config.yaml
num_hidden_layers: 8
hidden_size: 128
num_attention_heads: 4
num_key_value_heads: 4
head_dim: 32
intermediate_size: 384
vocab_size: 2048
hidden_act: "gelu"
norm: "layernorm"
norm_place: "pre"
norm_eps: 1e-05
positions: "alibi"
qk_norm: true
attn_scale: 0.22
bias: "all"
tie_word_embeddings: true
parallel_block: false
init: "uniform"
init_std_qkv: 0.0602
init_std_o: 0.0
init_std_up: 0.0602
init_std_down: 0.0
optimizer: "muon_variant"
learning_rate: 0.0125
lr_mult_o: 4.0
lr_mult_down: 2.0
beta1: 0.95
lr_head: 0.00954
max_grad_norm: 0.5
warmup_steps: 135
schedule: "wsd"
decay_fraction: 0.323
decay_shape: "linear"
final_lr_fraction: 0.0
batch_tokens: 32768
max_seq_len: 1024
doc_mask: true
z_loss: 1e-05
train_tokens: 132900000
max_steps: 4056
dataset: "wikipedia_en"
Each number is 500 + 25 x the weight over its row's rms, rounded and kept within 0 to 999. Layers, rows and columns count from 0. Numbers have three digits each. The size before them is the row's rms in percent of the matrix's.

# up: layer 2 MLP up, 384x128, rms 0.277, rows 356-383, columns 64-127
# down: layer 2 MLP down (transposed), 384x128, rms 0.333, rows 356-383, columns 64-127
up356 090:510519511443509494477526496473502510463533500474465525483517462468494508501530467489518495500516457527521507493536475521523521546540496501442459512556519515490487513466500542510497452508507509
down356 095:478478428523528502491499498528524514493496534549536479492542524511457513501511504448491544471508486512480481507436507496467509493494517515513497484489483521494477476526480503493457502462461492
up357 097:520512486481507493524525511466542535514482490474500535506478514488487500499509469485488496526513493494488523429524476494437464491482495479521507480519474515526550463518530514528480478484525434
down357 099:469521545507502494508501517582454495492538500548469538544469486527472506490500538488490515510482505443496529498514464524483520507511467505556507493520493487496490504541508508477502488525468532
up358 098:526507477426514475496496507472508503544513480540499480470478486482501526469490515515487515486430508501509542526455490503503513527511489520525498458523504494556521531478501479469516469511538537
down358 098:497487566512509470502472526429471531469518495498500415526507502496497480507463497503526522492510452487468511515473516523505497488497462489505516517544526523487486520539505512505466494483483476
up359 112:525497521525467524472488462514473528527505482484500496522473560478479514530503518501526479477499528464473527519474545480523512522524495501461460532503510460493503533464530528483536525474506512
down359 110:494531481526458488463482496510508458504498492498509484511505482510478541476496435512478472480481498556460487486499483477470505500493513485475532521568475467465553464528516502477535545489536504
up360 087:466512434478538526504490508489511471462529501514455471510503459539504482482486484496474497513497485469533482476526511507501458514499507479542511512491456500503542483506494458498504464491524502
down360 082:534525505512474442509513458521474476512495493519537537496479489468507557533496511499523465446511474517525508526492480503477522457511498546427503491507516478502495525517503465494500534523479487
up361 097:482559555496464517523504511471482500489558456494460471495492470494515506508485499505499492483532517480527540473548464490479517521527518460526506530518527556518502496545513507483503482487509469
down361 096:527528535436501536509531507539465535505483493528514482497478507463482531533496496462507526508515461542525479537499482447509479510483455532474456487478501497472493523507504489561484466533495517
up362 095:512511528478483503562519481508475482485518537479505511484517463492475545526526477446458518451507501474539521490513529512470503474507481508534526459511495497522516492491520532489529495484491495
down362 087:503496494505484497482500500514528535505515453539479452492475509514471524492553464508556517544477516494463477469495469501468533503514503490515482484535488516540491496461489454533486508520505549
up363 106:500485464480492504543524481509481513497485539523470527514494452522529508471475445478466502505487542486504492548478512475472487483521499497560495467496531502477510509516493475532488524564530510
down363 107:473485489510478491521510516532517503479544496454536496472491527488445521530473526533483470520478450500499525479547492480499507504511548466483528546504530521534505445497508507468509500493465487
up364 088:515528484467553516515468514516471531514554500503549540514492469489479503493508467447504525504493502534502506526471489456475510487506464465507537523470463477524481494481520481529508489499539529
down364 088:519529477495459479476462464451504469499475492527476490496487479500526501464512517530479477496523503485489524497467519526513526554515504497513480506503518517506485516503501520465498492484536459
up365 099:477520472552466508477543524492537526494485495499485499524448493508507491500519495503451479487558527508543501547522488519517508507487511478506485480505499507459500539509503501486493458528548490
down365 098:497506535493498477506548480509469498507476449498509468507516463511506519534508522459480522485559470515491483486504527464489528465447518490471568478504494505500489464536471511498534531518497468
up366 100:517534512542483488454484508489522494558488534523495509494530488512549499530497485525528494480482535511475447542545465546513476515515468493465528493513539501544537523512484494497516498455485486
down366 090:506502477449458512550476539488500485553494446504508502510498532458476515475484512505490459495516524510506489511490511492511492489536518530525528530460496508506498511499510521515511464478551474
up367 104:530476519508502510453467494454504520492511510535567479506470534514481506477532524486493513493518528495500514442474552479500501506556484506441505536501479515496500484529496499457521481503503538
down367 105:547435512518466479527477487450515469473473528458520473462530512526494524521515476485555471494534539461531487507483527519487503490496504478467491502481509491452482490529460509535484461522526488
up368 085:526487541489496502524534505505525531490507527504454472446501501506475535499509522504465512534502501483498499519523518505500494476493494494494562488505472526467512488524498442545491505488461509
down368 083:478511474505538493521486530469471483452507493534479519496508506531497521531516456467514490492505461516480474498531490487497529492526471495505494472503508488483497550509475492488439492494503500
up369 093:512500491517525487551514518458505540482498541476519472487534518454484502475497534444474526503500509492500485460529501496484479487494555511510528557475502461498505521524522505514481472453488508
down369 091:501515512537501522500461540472528529532486482484503503561494481509510535482501501469476533504554542482476523529488448549507489466495498501483516499536489547450498490524498471502491466492472501
up370 098:494529479528473511503490494507470506490541526514506527475555485465470468511496507490476486530500491513492471479568503535505492523486512485479501490456521459540475505502510499501517501458503519
down370 106:544499484464478503499538479491536498508504490514473524516527501498550490487482493524476527579483457497522483493489488499527478548452517481506517487470511515530473482514555513500477465490501529
up371 106:496486469551463486522500487528528471485488526494476501500545493484529489444475458465462495567537525487492486526470490553498493477528497485491515509493504501476496496528509502506501490442523476
down371 109:497486508507495492510519457515498475475475469539443512494519510463538543498472488512494468524493453505501485501519452499462479496465500500446511451532507512528433487535511500500516549533514521
up372 091:487473481493550510525479515502505467496512530487517504489530492486506511515496490505490489536491522468494572463492522501529469465481545532468487491521522463485533482482477490522489467542503454
down372 094:483521514477485452481534473504483541545493504474534472502485520472498500552550515506465504485508516507486461533506495495471509496506425467544493467481525490507506518535508524498484492528526558
up373 104:516516510505524512509493504481493538495515491509456523470518475460463422517486491514488511483505517511495480498539482488480469509476508489531475491487477503480491501533458462489459525509510542
down373 095:506534462507476470501476476478475540502502516533497511536485538514469498519464468548509493579481491510479519468489440502512474545490508497527500519484499518500484514474511516509547515451519520
up374 109:508510477459531508474523468511460510509543477537465511485529490486467493466558520521519462531521500525476473498493514503495460497491489487511519485479490492467477480516514520488492550504525504
down374 105:510468533533509470503512468524451492500517473497515508483510523496513510518515483509534505530500486508519492521472552513496535505545473478526440526511511481477492513531477454515528502530525517
up375 097:496526502484487476518478496513534475459510523490501506533513527515530497466511539494531508478501485495513509497511487531445485513495541525499531557509493457469525517511539510495517481528516480
down375 097:484496522502489488455478474476506477543512507520523510490551505525551516493512498456459489462481499507505485491502475537482466459525540467516552478506519512469494518482488510515465496483497516
up376 104:515472480467502474496462515472522525498481546433483486512466496483485539491521481524502517570509527576547493474493518486505473474539508493499508469484487484478465498500488480494526499489535530
down376 099:540526441510465469504512492501504483502504466472478470497453489495518516494485507512491465517526508482546519520498546528537505514534512468443484501532484484514503486486544515491505497484460453
up377 105:488492491484509513511546482493447545502502512470517519496511487477486501541473480505466555538466525538504502463485476489505464486522447542548480503508486477521536509506496501528532527510495494
down377 115:490496473512465481474513525480508489484544477531572482491469467499518466523474504503514445486528487485499533526523543524500522532513469505463538516471481483493500533524530543477482503510519502
up378 117:491518535487499510498478445491494500509523447456509528502482469536502460512508492492528482511539482532518527467508488472490484514498494509460502478488492513423481526503546484499495531502517490
down378 125:543468548504486523472466495508490502496491481458495448543487492514512484510515494523520480472518486481516521515496503530487499471511503504486495454509490528471490479540503494491514492505524552
up379 102:504515504500459553551469529480496562512520515503501509498499508523521522480536553524545445462483453474488509539530509522482485489494497478513479501519485535496487544482521492476451524519493497
down379 099:513521503524522561543458530499528497491490502524498436493475495437479507512520511522499460478477517487521488498468500514527479512512490491535515507532465470494513520489483515513504520509430545
up380 096:530486493514499479459500464526490542510514497518491527523528468459508476539524520503478507519446536481499443498520494492475449514485454520501480434548491469518479513501476487497492503473517512
down380 096:502491531539524472555489490491531484461457484551492470524488510491486461499516493487503533561503466500495483462504494508504487490512493487486495473512542519486501482517467469494449460548492533
up381 105:533486488497485498492486499510470500504559511473492515458514444487526493469485516500510512502508472462486572466493485532491477521499529494529522501527475467505492488479456449513522517543542544
down381 091:508545447506512500473501525517530474500473481513452521515499528475501518532453512531481496541480548492535514508488492523560480477526514510467473508451508516454517528487503462528518477503463472
up382 095:517459482520467491501502502473480514535501513548497492505540467477475469478499503496515467451539482549463532522507470520489466556504526561482486497488522518502517514531537542496495533495492470
down382 106:468523512493500544483500490514545510537458457528485560554526456512534507505510510487489466549487488490493502485500526490496504483498511461498519484492508523477456487486460492501499483471514494
up383 094:500524506474484552533499525503505540520471530532505510462474503480495496490542486495467510522501478472501517475484474467557473500500519517477495514487479428467557516467468490490507481530520495
down383 089:498486479554539502495509483516478485513549453469492457539527484518517514524494567475502496497529498486508519481522465519496501460516478480480479492491525463547466501503498504529505510534486497